config = dict(
    n_layer=9,
    d_model=512,
    n_head=12,
    n_kv_head=12,
    head_dim=64,
    d_mlp=2048,
    vocab_size=11226,
    activation='tanh_gelu',
    norm='layernorm',
    norm_place='pre',
    norm_eps=1e-05,
    positions='learned',
    qk_norm=False,
    attn_scale=0.125,
    bias='all',
    tie_embeddings=True,
    parallel_block=False,
    init='normal',
    init_std_qkv=0.0287,
    init_std_o=0.0356,
    init_std_up=0.041,
    init_std_down=0.041,
    optimizer='soap_variant',
    lr=0.0162,
    lr_mult_qkv=0.4,
    lr_head=0.00683,
    grad_clip=0.5,
    warmup_steps=200,
    schedule='wsd',
    decay_fraction=1.0,
    decay_shape='sqrt',
    final_lr_fraction=0.0,
    batch_tokens=262144,
    seq_len=1024,
    doc_mask=True,
    z_loss=1e-05,
    train_tokens=877900000,
    steps=3349,
    dataset='wikipedia_en',
)
Each number is 128 + 32 x the weight over its row's rms, rounded and kept within 0 to 255. Layers, rows and columns count from 0. The size above them is the row's rms in percent of the matrix's.

# layer 2 MLP down (transposed), 2048x512, rms 0.041, rows 478-530, columns 256-319
size [102 108  96 103 112 103  98 102 103  98  94  89  97 101 112  99  93 100  91 109  87 106  97  94  98 100 103 100  94  97 100 102 109  96 103 105  89 100  99 108 100 107  96  98  97  97  92 100 105  94  97  95 108]
[[117 107  91 150 100 116  78 190 159 124 156  24 128 137 134 144 146  86 131  96 126 122 119 114 122 128 126 136 135  96 116  70 146 159 166 154 119  99 127 132 107 168 192 147 136 129 148 136 129 128 150 153 101 140  99 157 163  67 102  65 147 169 142 112]
 [ 89 157  97 156 149 160 183 141 137 152 162 107 124  79 110  87 140  96 144 109 186 141 136 175  97 118  87 158 140 164 156 153  58 178  76  94 148 136 141 144  86  87 149 153 145 115 107 131  77 141 105 157 175 141 119  84 162 121 130 175 132 131 145 137]
 [122 125 113 109 179 156  73 169 144  81 169 111 172 107  87 111 173 101 126 175 131  51 192 123  76  75 175  85 108  92 178 132  94 168 157 126 161 119  67 107  49 152 118 176 108  99 100 176 138 124 150 141 151 135  68 116 177 129 148 174 105  99 103 150]
 [148 138  92  46  74 132 142  93  93 106 152 163 154 124 137 203 123 144 167 173  45 135 169 101 125 133 131  38 186 122 115  82 133 129 133 192  91 126 103 120 137 132 100 124 140 114 132 102 100 130 107 179 164  44 120 183 118 149  78 129 122 140 187 128]
 [156 153 160  97 110 163 105 134 186  94 187 185 101 107 101 129 126 169 184  97 164 170  72 140 149  90 138 127 176 120 169 140 104 137  95 125 148 140 111 150 114 131 151 125 146 174 119 116 137  98  68 154 149 172 112 175  86  76  86 128 120 116 151  88]
 [180 141 137 164 190 140 166 146 125 189 132 109 113 114  92 121 103  79 104 108 144 120  74 159 172 143 155 105  96 110 118 160  99 100  94 115 103 117 120 132 122 121  80 152 146  54  87  96  80 100 167 115 151  74 180  97 159 123 159  80 143  93 112  83]
 [132 118 122 101 132  80  56 131 122 124 189 187  77  97  67 130  92 125 117  60 160 119 137 142 142 175  94  58 167 111 153 104 135 187 143  69 129 105 148 196 100 105 196 167  98 194 183 171 123 207 151 119 122  73  96 106 144 134 130 188  74  85  76 138]
 [142  87 145 132 152 101 139  71 135 156 145 116 154 115 113  75  88 119 163 121 155 122  78 132 150 148 152 163 147 154 168 134 141  38 100 151 128  89 128 175 189 109 152 127  97  83 130 147 132 102 126 144  91  97 158 111 121 137  67 156 114 195 159 143]
 [144 119 133 111 136 116 175 133 143 142 104 160 146 113 163 151  87 133 125 166 145 104 125 116 151  58  83  60 121 175 112 120 164 168 158  90  99  96  93 194 109  81 155 134 147 134 119  98  92 131 142 175 155  77 145 129 126 153 156  95  98 163 104 141]
 [ 85 117  92 225 125 120 114  93 141 161 150 191  81 107 158 104 146 108 141  70  77 114 127 106 130 159 116  93 111 119 164 125 128 117  42 152 145  97 120 151 126 123 124 119 121 170 179 113 144 139  62  99 162 142 145 182 119 133 119 164 139 111 135 152]
 [169  98  93  76 133 140 154 199 132 110 174  73 122 158 128 121 123 169 163 161 121  98 118 126 190 132  71  87  78 139 153 170 171 135 110 149 125 194 137 131 103 211 130  84  90  95 106 128 176 170 115 163 109 137 100 157  82 111 100 105 131 153 185 106]
 [128 147 185 129 125 152 111 148 128 122  80  88 140 110  97 139  81 129 111 119  84 111 190  74 122  99 169 122 150 135 155 106 111 141 123 126 192  97  95 116 167 157 107 114 129 101 180 123 114  93 137 162 100  90  73 159  89 170 103 119  81  74 151 131]
 [220 172 116 149 189 138 180 111 100 181  98  73 137 208 146 116 146 154 177 103  83  96 117 114  93 146 193 103 144 131 167 160 141  87  59 141 110 138  85 129  83 113 163 124 154 114 122 131 175 114 141 193  63 128 142 225  80 146 116 125 182  95 161 119]
 [ 87 131 100  66 103 106 108 192  47 101  90  80 133 126 103 138 129 133 189  92 177 161 163 145 112  80 206 163 129  95 145  91 180  84 156 145 115 187 182 117 140 106 182 142 114 143 105 146 127  49 147 151  91 115 134 114 155 182 155 133 122 163 104 139]
 [147 160 149 138 108 114 105 111 117 196  70 107 139 109 135 152 161 153 175 196 150 138 144 124 135  96 197 131 132 104  56 102 100  94  87 144 119 103 112  94  86 116 163 105 157 110 138 166 141  84 131 133 144 134 188 155 104 171 149 158  82 157 136 149]
 [132 107 146 125 102 150 127 195 139 185 175  99  71  96 132 153 161 160 127 179 179 153 159 130  97 173 170 113 107 136 114 128 122 111 107 139 146 149 140 101 126 104 108 143  77  75 154 101 175 152 124 124 148 125 225 114 178 133 109 113 137 154 139  79]
 [ 77 152 150  47 189 168 137 100 110 171 175 146 112 107 112 177 140 130 114 132 126 188 146 133  75 140 175 145 139 220 120 120 138 128 137 167  69  75 120 156 166 150 199 213 158 152 156 112 125 177 142  88 138 166 148 135 181 119 158 148 131 109 139 199]
 [153 141 150 115 150 168 119 164 176 104 140 206 113 218 147 128 143 130 130 124 126 149 126 127  54 178 145 150 110 156  99 142 127 159 145 131 111 127 122 145  72 117  90 134 149 104 159 122 127 128 196  66 157 144 107 101 131 149  99 149 183 121 157 117]
 [145 110 145 133 140  72  91 118 116 159 138  97 114 171 234 112 169 144  88 127  99 186 131 207 109 141  83 108 155 122 146 111  98 106 147 142 139 124 113 142 118 142  80 135 143 212 139 143 132 182 138 143 115 143 200 174 126  70  51 115 144 142  89 111]
 [ 74 147 104 119 158 126 110 158 104 121 116  58 105  96 102 140  93 158 134  70 129 177 137 120 143 146  82  85 191 139 117  91 147  99  97 154 190  98 140 156 134 180 143 106  86 100 102 138 157 102 109 139 205 123 134  95 124 160  88 154 128  88 130 155]
 [111 146  79 124  53 129  97 201 105  89 106 108 115 156  74 131 157 128 160 159 128  91 113  94 174 122 149 131 131 159 162 102 156  74  85 109 147  72 124 108 149 164 128 150 126 128 171 130 141 121 127 185 157  79 106 161 182 142 156 132 104 138 149 143]
 [142 158 108 129 129  90 125 131 137 111 136 128 117  89 133 130 122 125 148 129 126 146 106  90 132 138 108 159 136 118 147 215 157  52 118 164 137 114 151  77 107  70 137 135 116  88 158 142 112  86  83 115 137  98 135 134  78 108 182 136 125 182 123 113]
 [128 178 153 158 101 107 136 137 143 105 126 154 126 123 116 158  79 113 130 178 154  87  76  89 137 134 172 118 126  85 116 158 149 117 120 155 164 171 170 153  89 113 137 157 105  88 117 171 144  93 167 163 159 113 124 150 102 108 148 164 134 164 155 144]
 [190 134 103 107 130  81 183 118 154 182 138 123  91 125 117 143 150 146 110 112 139  71 104 147 152 128 130  97 108 104 161 110 169 148 140 178  96 120  76 167  90  60 129 115  48 146 136 147 138 136 171 191 115 125  99 140 155 133 110 122 166  95 117 111]
 [174 141 122 136 148 116  98 139 121  90 152 117 196 148  90 108 141 146 157  66  60  73  93  68 111 159 112 100 109 123 104  99 138 150 125 144 171 138 147  83 100 196 149 129 101  73 171  91 160 132 143 150 137 121 145 134 171 178 145 114 138 155  78 152]
 [143 127 158 182  98 189 118  85 130 138 130  95 141 157 144 100 111  98 169 149  48 135 109 158 185 102 145  84 124 190 115  68 182 177 136 116 161 115 181 148 110  60 168 127 114 134 197 136 137  86 134 141 124 126 148  70 159 176 170 124  87 136  83 144]
 [145 114 123 177 205  92  61  82 154 107 159 105 126 144 113 126 126 144  91  90  81 131 187 188 122 174 189 175 133  72 113 125 147  56  80 160  78 163 109 177 135 157 142  99 135 128 123 136  72  56 105 166 113 118  77 126 150 121 156 106 118 153 181  88]
 [162 133 168 154  60 114 127 107 101  87 136 194  90 111 146 143 112 125 138 122 124 129 117   5  93 135 118  69 145 133 109 123 155 112 148 144  83 141 140 109 164 152 114 112 137 120  82 168 140 181 130 121 103 137 167 139 167 191 125 135 220 169 185  80]
 [124 120 115 154 126 108 152 185 164 128 159 102 143 161 140  89 135  67 104 124  68  91 175 162 181  87 142 172 152 124 112 126 110 129 114 167  81 167 153 183 114 124 133 112 119 151 133 167 159 133  82 100 128  90  80 163  86 134 110  61  87 126  94 116]
 [124 118  98 145 159 156 135 163 169 133 163 140 127 111 178 145 130 133 133 117 108 169 159 114 102 164 125 146 173 101 121 121 150 127 137 135 150 142 144 100 150 125 118  51  78 169 164  69 203  97 140 140 164 160 169 159 149 108  80 112 122 132 165 153]
 [151 102  91 152 146 160 104  92 119 131 131 110 144 153 118 123 111 171 195 147 170 157 134 162 171 145 132  89  94 178  86 167 104 131 163 152 114  82  99 117  91 165 152 167 109 144  40  53 157 116 140 148 140 171 162 153 101 143 122 122 126  90 144 180]
 [ 89 168  97 154 185 117 127 134 170 135  83 146 148 135 104 153 107 127 245  73 120 156 151 145 129 121 104 201  84 133 130 157  97 166  99 113 151 153  93 104 123 181 115 142  63 149 196  87  69  95 173 129 142 154 102 126  82 134 197  80 162  98 163 176]
 [150 106 115 124 138 129  75 148 221  95 172 162 128  92 139 140 129 146  81  88 154  70 123 144 135 120 142 158 176 105 165 149 157 101  71 116 137 117 149 171  86 148 114 104 123 198 156 139 101 165 140 101 126 150 141 163 118 136 111 142 149 176 170  79]
 [106 133 160 175 144 113 166 157  91 110 135 175 133  99 116 142 123 104 110 124 111 126 142 116 154  88 134 168  95 152 111  68 145 147 122 157 136 155 115 128 100 121  97 142  75 142  85 109 109 121 134 116 136 123  75 137 136 168 110  40 101 150 196 131]
 [107 155 126 127 184 134 146 101 114 135 102 119 145 125 153 151 170 109 130 142 144  43 146  42 161 138 105 196  90 128 152 176 136 168 169 146 133 159 120 116 104 142 149  23 107 133 122 154 109 117 176 122 108 142 146 110 149 168 146  90 115  58 123 120]
 [136 175 127 143 176 152 148 163  52 123 126  47 113 165 100  82 130 129 198 130  84 142 120 144 191  73 112 113 126  66 119 108 159  45 154 217 113 134 111  86 121 158 125 141 154 153  83 100  81 132 104 164 150 119  78 149  49 124 134 157 117 153 159 115]
 [106 122 151 103 153 122 150  89 141 112 159 218 106 102 112 105 124 110 118 122 119 224 112 108  69 139 162 122 123 155 124 133  90 107 187 119 138  71 143 131 180 138  78 151 123 201 136  77 113 152 152  81  93  84 122 110 181 177 114 107  74 123 150 154]
 [191 106 149 104 186 131 150 145  68 206 126 137 133 188 169 152 154 123 166 144 106 141 113 149 106 121 100 127 135 134 164 104 100 130  84 116 132 185  86 123  88 138 134 101 101 173 124 117 165 159 127 136 160 101 136 115 191 137 185 119  72 212 156 112]
 [156 143 152 132  92  99 108 137 136 100 143  88 127 100 148 180 194 170 107 117 100  90  96 101 114 116 132 120 150 120 173 129  89 117 130 132 174 153  53 119 138 135 140 164 105  68 126  92 171 138 149 110 151  67  99  39 103 128 123 146 188 119 133 124]
 [ 89 141  79 136 136  95 152 139 141 141  86  94 122  75  95 104  57 117  93 125 112  96 157 107 149 165  68 205 102 138 129 101 126 163 119 123 130 117 192  82  98 110 117 117 121 134  97 130 160 133 146 135 150 156 146 113 158 124 138  88  96 133 132 185]
 [146 104 151 114 110 125 153 149 182 133  99 156 143 129 137 144 162 122 100  77 164 125 143 117 142 187 111 115  88 129 116 111 136 137 111 120 146 158 151 143 170 161 136  96  84 137 138 167 122 175 130 102 109  49  81 151  82 126  90  92  95 209 148 112]
 [156 124  92 131  90 124 105 190 161 133 159  66 149 188 133 137 138  85 134 206 125 100 102 166 197 108 142 124 155 108 156 122 169 157 124 148 130 163 175 122 115 165 160  74  91 181 148 172 111 145  86 139 108 108 122 126 184 126 177  84  73 110  91 139]
 [165 210 131 144 129 130 164 153 128  94 127 170 144 115 123  40  92 104 151 138 110 136  84 129 167 149 108  73  88 171 124  87  81  75 137 100 109 118 134 108 123 156 172 138 162 104  85  89 170 165  91 134  98 107 110 113 114 176  91 120 152 165  64 143]
 [120 142 137  65 128 162  96 161 120 102 157  94 115  76  81 155 177 117  88 112 128 155 138  73 119 134 170 141 115  68 145 160 154 114 107 119 125  62 111 158 163 162 152  95  80 148 123 131 169  70 118 106 173  51 125 116 149  75 151 161 103  93 119 112]
 [174 186 180 154 109 149 136 163 111  90 101  78 139 148 151 115 168 160 123  72 145  87  95  90 133 171 121 135  91  77 127 150 131 119  80 116 114 166 160 107 162 115  70 192  95 178  75 130 182 111 157 169  92 164 141 125 156 187  64 135  50 193  92 101]
 [134 153 156 144  14  93 174 140 137 197 106 126  91 135 141 149 134 123 101 132 126 138 122 128 123 102 156 124 147  94 245  96 122 120 100 109 124 143 106 132  93  95 152 151  89 129 133 167  57 132 149 148 114  73 110 179 178 165 168  78  69  40 126 119]
 [141  92 129 125 166 117 106 132 130 128 113 127 123 145  98  75  83 127 143 168 132 145 129 186 147 103  83 106 126 123 149  83  85 103 147  55  89 107  64 134 120 103 121 109  43 111 113 120 156 178 172 143 129  63 173 161  87  97 185 154 147 112 167 160]
 [ 44 170 160  64 151 101 116 205 118 148 153 144  92 134 103 143 140  56 105  60 113  61 134 126 102 103 168 177 144 104 153 138 108 151 122  43 180 196 148 109 145 162 202 147  70 172  92  98  77 149  93  99 165 132 110 123 178 113 137  97  63 146 150 126]
 [105 107 161 110 118 127 118 128  99 153 139 117 149 136  97 143 150 120 165 136 115  91 138  91 124 169 162 129 149 150 148  61 130  79 168 141 109 120 132 112 115 106 109 143 127 150 176 102 122 188 125 152 159 145 116 194 103 128 150 146 128 118 149 100]
 [102  82 177 109 104 130  87 129 108  85 114 113 125 138  93 141  88 116 152  77 101 133  85 151 184 121  98 137  87 114 135 173 109 113 101 112 146 216 126 108 135 144 125 143 144 133 108 148 185  94  76 126 126 112 137  86  48 117  66 122  41 125 162  94]
 [121 159 134 137 101 163 123 115 143  52  83  89 143 139 128 122 107 182 126 130 122 141 185 126 157 198 119  48 138  89  21 155  94 130 143 140 115 157 118 129 156 103  82 127 146 100 111 164 138 177 118 115 145 134 146 121  83 108 116 125  85  72 159 130]
 [114 136 135  99 112 127 162  91 124 123  71  90 192 104  80  92 139 131  85 152 119 152 181 177 108 173 131 132  65 133 128  96 160 101 153  94 131 161 140 106 138 175 133 100 168 113 163 148 170 126  88 127 144 109 148 109 144 145 124 100 139 127 131  93]
 [176  98 138  85  52 120 116 139 128 128  82 114 113 164 110 188 137 107 117 146 141  94 108 168 175 103 135 166 181  98 125 136 115 109  96 110 124 120 140 124 109 147 176 114  68 149 110 141  75 143 161  82 158 141  83  51 104 122 158 126 143 109  83 159]]
# layer 2 MLP up, 2048x512, rms 0.041, rows 479-530, columns 256-319
size [112  98 104 104  99 102  98 102  97  94  92  98  99 138  98  92  93  89 117  97 106  98  91  99  97 100  97 100  98  89  99 109  93  99  93  94  94  88 113  96 111  95 103  94 107  95 105 108  92 101 104 127]
[[135 130  99 178 120 139 113 101 169 100 121  72 122  85 103 109 101 159 109 149 126 158 150 100 162 168 153 105 111 151 112 175 164 105 143 130 176  87  79 119  91  59 128 161 145 124  69 108  63  54 117 157  92 184 115 107 183 115 168 164 100  97 114 121]
 [ 83 118 145 173  85 126 150  97 117 189 165 128 119 198 136 139  85 207 127 157 170 164  99 125 153 137 172 107 159 138  86  59 112  86 129 115  82 180 122 143 137 135 134 162 143 115 136 126 125 119 118 143  77 126 174 144  88 113 113 110 171 118 155 140]
 [123 119 115 149  84 101  74 155 136  84 157  85  92 124 104 115 109  81  83 125 127 161  98 203 121 192 101 145 149 157 133 123 131 136 164 116 129 116 204 118 138 129 146  88 128 138 176 132 175 142 145 146 137 173 162 129 112 146 152 124 153  69  69 128]
 [117  67 133 109  69 170 108 121 144 120 135 122 143 168 216  88 137 149 164 129 117 157 151 131 105 139  63  83 118 101 186 130 100 145  85 106  65 130 127 122 129 166 164 113 114  52 138  99 131 133  83 138  92  77 152 115 137  98  99 182 108 134 146  62]
 [153 123 190 120 111  70  85 104 155 153  92  58 122 123  97 122 107 155  93 107 103 176 105 201  87 103 134 160 104 165  92 121 162  85 143 115 145 130 138  90  90 115 113 156 117 184 127 119 100 122 125 175  80 123 108 140 131 108 121 138 138 128 140 131]
 [ 84  97  97 146 131 136 170 136 162 121  93 169 160 140 109 117 149 158  94  98  60 111 148 179 148  65 148 116 106 163 104  97 172  75 108 134 116 107 100 125 137 131 105 104 126 128 116  96 172 148 134 120 158 148 156 119 102 160 110  70 154  78 119  90]
 [136 143 106 151 141 126 119 114 139 107 232 164 113 134  88 122  93 133 114 120 133 146 122 151 121  96 121 155  44 115 140 163 140 184  67 131 128 162 121 134 115  82 133 176 139 106 147 128 115 118 191 151 118 103  95 142 121 156 119  86 120 124 118 163]
 [134 168 107 156 107 110 100 114 115 119 171 178 190 143  94 107 140 147  92 150 127 157 164  43  58 105 171 184 111  85 160 192 137 132 113  85 156 165 142 116 137 121  72 105 122 137 181 138  64  93 166 101 157 144 158 116  99  97 133 129 119 114 154 189]
 [155 118 104 214 116 116 167 136 109 129  56  93 195 117 102 142  94 180 131  77 127 169 119  95  95 135 157 124 134 116  55 131 164 214 154 153 117  90 137 111 113  83  97 163 140  83  87 176 117 133 164 111 112 111 103  55  79  64 167 114 142 120 113 121]
 [158 116 157 136 107 168 161  92 152 156  90 109 136  88 157 129 176 101 162 190 142 112 119 121 119 125 193 105 153 175 155 188  88 151 154 171 167 130 115 116 104 143 149 119 133 203 183 166 122 124 137 149  87  91 142  85  72 115  97 154 157 105 134 154]
 [116 149 117  36 117  61 113 103 147  98  95 139 100 188 115  95 122 135  84 152 150 100 140 147 142 143 180 113 114 135 123 121 139 171 171 107 136 137  85 114 100 101 138 116 132 124  89  92 130 124 155  73  77 174 188 131 116 132 177 120 127  65 156 137]
 [ 57  81 140 110 150  57 119 139  87  94 143 220 162 132 159 134  67 127  73  95 177 155 143 131 139 123 118 199 108  95 100 122 157  91 153 142 162  78 130  59 164 162 101 174 168  98 128 185 123 160 115  68 150 104 119 143 148 128 120 164 139 153 129 103]
 [ 95 128 143 124 150 169 145 117 171 109 189 134 170  85 127 130 175 120 163 133  57  75 181 107 107 154  82 161 162  95 109 106 114 151 178  93 136  79 107 123 147 109 136  77 170  71 131 132 111 178 115 102 119 122 105 159  97 116 182 161  76 129 173 111]
 [147 109 145 188  98 118 123 113 138 169 133  78 176 119 152 114 124 161 114 188  92  98 113  97 143 203 107 182 146 169  83 171 113 122 106 123 106  90  90  85 105 144 107 133 172  82 189 100  75  68 154 141 107 102 151 157 163 164  68  92  54 144 113 136]
 [148  91 149 229  88 155 130 120 159 119  94 135 142 139 119 104  73 135 144 147 159 150 147  63 113 113 135 152 117 153  83 104 105  95  93 133 120 132 214  92 142 142 148  91 197  99 171 165 166  62  99 166  82 198  80 153 100 154 200 129 113 167 119 144]
 [138 173 174 150 112  81 168 135 167 161 117 145 126  94  57 134  89 148 154 175 162 163 119 108 216 136 186 126 199 115 174 115 123 135 148 100 113 134  76  94  95  97 118  48  60 115 117 133 203 129 135 112 126 106 147  76 129 148 112 107 132 170 120  52]
 [105 129 141 128 102 177 151 129  62 131  97  95 132  76 156 131 171 152 175 131 121 151 109  84 117 121 143 133 207 108 146 171 120 127 103  88 159  71 103 139  82 110 182 183 136  56  96 122 109 137  85 128 120 113 164 125 119 102 174 157 167 172  83 137]
 [109 128 168 115 156 114 181 120 177 191 124 141 149  78  56 131 142 128  54 113 147 100 104  81 106  94 130 164 120 163 199  92 143 130 165 122  75 113 116  85 200 103 135 171 104 112 122 107 132  67 151 143 128 108  74 122 172 138 182 171 137 121 148 111]
 [147 110 147 137 115 115  83  95  82 118 167 118 170 102 127 125 144 146 135 123 129 115 129 156 107 143  82 118 108 160 133 100  85 157 132 114 102 145  88 135  75 147 142 163  79  92 158  68 151 109 111 117 144 142  99  59  95  59 115  75 144 119 154 139]
 [142  86 150  70 131 125 122  99 158 146 133 116 145 126  95 122 137 146  69  64 127 168 108 173  94 104 102 110 121 136  71 185 122 151 168 114 117 126 169 144 131 143  62 116 146 106 152 180 175 192 161  76 136 132 146 131  66 100  94 189 146  77 147 204]
 [107 214 167 103 103  81 120 174 103 181 172 120  87 116 111 126 168 166 175 154 135 116 135 157 145  80 179 106  92 120  96 127  98 158  54 129 128  90 119  99 139 227 119 176 129  72 134 150 184 112 158  98 130 148 128 132 168 157  96 119 110 167 143 165]
 [158 129  94 119  49 123 126  60 128 117 131 135 170 140 107 103 193 146  95 124 148 109 145 177 119 114 103 131 149 111 114 137 127 134 101 108 199 135 155 115 121 110 138 146 151  88 141  94 135  57  73 125 114 118 138 163 163 120 101 173 140  92  95 164]
 [101  88 142 105  85 122 135 177 129 102  65 112 162 166 120 134  73 171  92 129  78 132 123 111  67  91 100 136 113 187 124 152 156 144 155  96  90  98 176 130 149 124 174 152 129 164  86  90 123 113 154 151 102  62 130 103 134  97 125 133 125  85 116  82]
 [136 131 143 139 121 139 136 104  82 136 146 148 163 129 185 147 117 122 163 121 107 174 129 190 134  71 155 106 158 112 125 149  83 164 134 136 167 128 118  97 136 108 114  86  96 118 106  74 125 185 105 159  78 160 112  90 137 134 113 136 120 154 139 151]
 [ 95  76 190 127  87 144 159 191 158 125  63 102 114 147 147 154 175 165 137 135 124 136 151 129 125  90 158 174 144 132 133 137  77 140 122 115 184  99 143 160 123 115 100 148 107  88  94 180 136 194 153 132 151 108 145 165  94 128 142 130 138 127 112 121]
 [132 152 186 135 116 107 102 137 146 132 126 176 126 113  62 155 135 108  69 120 157 105 138 109 110 128  77 164 124  80 107 111 115 156 161 184 149 118 104  90 111 136 102 150 134 155  81 140 113 148 144  98 109  98 151 105  74 135 209 133 140 124  94 135]
 [ 88 109 142 142 122 179 150 125  87 141 122 171 115 172 130 135 139 133 164  89 119 141 171 126 141 120 156 115 110 132 134 157 136 192 125 113 160  51 124 119 103 101 147 159 144  94 109 132 140 100 120  81 104  97 130 124 117 108 116 103 112 118  73 161]
 [115  62 142 118 115 131  80  61 110 148 116 182 133 121 120 156 106 170 177 116 170  95 156 158 125 169 147 150 138 150 191 113 130  63 184 142 145 121 107  63 135 132 124 152 139 126 172 146 190 135 133 145 148 157 140 153 115 185  89 147 127 117 103  89]
 [108 129 167  97 113 142 112 134 145 101 122 112 126  71  86 116  95 151 205 100 198  96 114  88 167 128 151 198 139 102 149 129 110 132 111 206 117 164 109 120 130  94  83 104 139 117 105 152 139 127 165 101 139 136 142 161 101 125 126 179 155 152 112 114]
 [130 216 136 131 150  94 151  89 119  84 132 137 182 119 191 145 146  68  75 170 138 177 166 144 101 176 159 137 192  93 105 123 106 160 122 105  85 152 128 164 112 107  99 136 150 142 147 102 145 137  57 106 135  91 109 130 140 108  93 109 185 163 136  95]
 [131 109 186 110 100  98  73 104 193 150  99 131 184 128 162 139 148 230 124 136 125 176 130 116  62 141 135 140 154 140 140 138  98 130 128  87 154 127  61 130 108 169 142 118 131  62 134 135 119 174 129 175 118  80  97  66 116 144 134 103 141 147 119 173]
 [ 95  86 195  95 124 112 135 110 113 121 137 131 163 162 104 157 183 200  98  63  84 140  88 187  67 113 140 156 117 146 116 166 130 148  64 180 151 104  65  77  84 122  79 151 134 160 125 139 108 159 178 138  92 158  99 158  84 186 105  96 147 112 153 108]
 [121 137 103 115 159 174 110 112 137  56 125 114 145 157 134 141 134 166 185 114 167 151 153 105  92 128 129 109 115 139 114 130 139 146 120  91  42 105 136 183 180 156 101 130  99  95 121 116 122 128 113 117 153 114 137 105 101 150 127 198 103 132 164 174]
 [144 140 125 166  77 164  90  98 157 119  95 149 101 190  73 130 101 126 142  84 138 155 151 163 137 128 141  99 130  94 115 165 185 154 120 124 114 160 140 126  55 163 132 127 157  80 105 155 125 108 167 147 101  86 147 128 132 132 124 134 155 121 149 116]
 [114 154 142 150 129 139 137 143  32  74 192 142 144  46 120  91 154  71 145 131 163 135  76 185 127  69 113 150 139  52 164 139  48 154 103 140 232 127 145  95 115 121 157  86 115 125 120  38  91  85  98 192  84  93  78 121 104 109 173  69 145 116 118 183]
 [175 101  84 116 116 143 126 184  77 122 124  86 158 137 105 103 131 164 107  78  99  82 136  78  88 112 134 118 119  47 124 135 143 132  90 143 146 169 123 116 123  98 106 106 101  97 154 153 207  83 139 132 164 232 173 153 139  92 167 116 185 112  97 112]
 [ 92 131  72 100 104 106 202 152 189  82  96 147  71  74 125  73 130 137 115 139 120 149 158 155 144 102 100 167  98 121 105 144 131 165 169 170 142 172 184  94 146 147 108 144 150 172 131 120  87  95 139 109  93 116 116 147 120 131 147 148 198 119 153 129]
 [190 135 170 186 128 165  30 199 138 110 158 102 137 160 169 116 138 124 119 120 150 113 170 117 171 103 114 128  98 139 151 110  90 126 177 126 134 109 146 150 154 131  95 107 123 139 114 159  88 164  90  73 117 120 128 138  95 152 130 169  52  94 160 152]
 [136 167 119 120 129 135  98 113 130 144  89  90 123 162  77 158  97 122 124 147 109  98 148 126 149 117 160 128 139 150 186 121  76 164 136 126 203 122 114  88 121 145 106 124 126  75 155  94 139 139 156 128 121 154 162  80 116  96 111 143 110 112 137 149]
 [103  99 144 186 147 105 111 172  97 100 138 103 141 147 150 111 141 112 158 146 116 144  87 157 113  89  66 150 148 173 172 127 147 105 152  67 104  68  76 175 138 138 141 124 153 100 115 201 138  85  96 125 160 178 151 151 137  97 144 120  70 124 108 150]
 [ 96 129 121 110  92  88 112  77  90 111  99 133 166 105  71 134 139 114 139  84  76 142 106 145 117  83  99 173  85 150 118 141 148 146 135  95 163  84 151 136  87 165  93 116 140 128 128 120  98  86 134 126 121 144 122 154 129 129 120 152 128 152 124 182]
 [125  62 123 160 171 129  94  80  84 158 159 132 121  93 129 130 153 147  97 148 111 171 128 126 172 129 190 156 139 101 132 146 177 127 103 140 169 107 149 157 156  71  69 113 184 154 137 124  83 135 169 152 149  89 142 104 138 109 178  81  76  93 144  59]
 [157  91 126 135  93 114 140 122 159 126 137 140 152 123 101  87  81 127 136 119  99 143 106 181  83 142 139 113 143 111 111 109 142 181 125  85 102 159 177  81  75 113 143 130 122  74 161 112 148 147 127 118 105 117 171 115 142 120  78  84 155 154 194 209]
 [165 170 158 134 139 193 138 121  78 139 135 119 164 129 147 129 117  94 128 102 105 139 105 104 112 139 122 144 104 200 116  68 138 152 109 112 101 105 149  88 179 112 121  57 119 119 194 136  98 133  76  78 124 140 148 130 112 125 112 161 153 137 131 132]
 [ 83 161 143 124 111  92 123 129 135 128  93 123 106 112 131 145 129 129 132 159 142 106 121 116 166 110 128 161 137 160 138 189 128 125 170 109 159 124 193 127 124  82 137  47 156 133 144  94 189 112 148 160 136 174 155 167 165 121 140 103 120 101  87 171]
 [127 128 105 100  83 185 136 108 161 113  99 171 139 138 141 174 153 139 171  70  96 113 142  47 129 141 150  85  96 147 141 124 174 105 142 168 167 127 159 124  65 226 178 138 162 132 112  90 161 123  92 110  88 168  36 101 170 156 129 104  98 170 141  80]
 [137  98 136 137 148 165 123 157 105 158 114 118 171 115 120  63 122 178 189  90 120 172 132 107 130 135 139  90  97  64  72 121 116 111 134 168 157  23 137 103 122 169 132  75 170 111 124 167 147 102  74 114  96 131 122  92 135 146 145 128 132 131  92 157]
 [130 130 122 100 143 117  89 116 166  99 145 118 103  68 134 110 115 104 150  86 125 131  82 141 118 178  85 172 101 122  71 144  63 151 112 135 133 114 125 197 109 108  77 120 144 141 148 143 128 173  99 125 116 110  86 100 133 110 114 141 105 110 162 171]
 [173 125 129 159  64 145 119 138  92 170 183 164 116  80  94 140 142 113 180  91 172 176 154 117 125 132  99  96 170 164 115 111 133 123 150 170 117 158 151 137 120  92 170 122 164  94 123 133  97 171 189 119  91 119 166 118  91 167 184 122 162 137 152 122]
 [108  67 167 114 153 128 116 137 118  75 131 128  95 121  91 125 111  91 182 134  85 168  67 121 146 167 104  86 104 127 189  70 136 166 141 179 162 126 144  96 213 108 118 130 144 127  96 160  98 161 155 169 160  76 107  76 116 194 110 131  94 115 117 111]
 [173 125 136 115  81 156 131 109 137 122 118 136 101 102 171 105 197 198 121 144 177 112  94 179 150 149 152 131 110  87 147 173 150 120 140 107  80 122 109 102 159 109 106 154  95 143 143 120 152 100  92  99 141 176 104  66 198 100 100  96 136 196 110 112]
 [176  64 102 110  66 176  97  80 143 112 104 107 127 167  66 194 113 168  85 100 154 165 146 136 102 201 159 130 177 135 138 126 107 181 101  80 151  35 116 131 169 167 119 130 144 118 120 143  71 114 136  48 133  52 110 108 143 124 175 113 175 148 111 170]]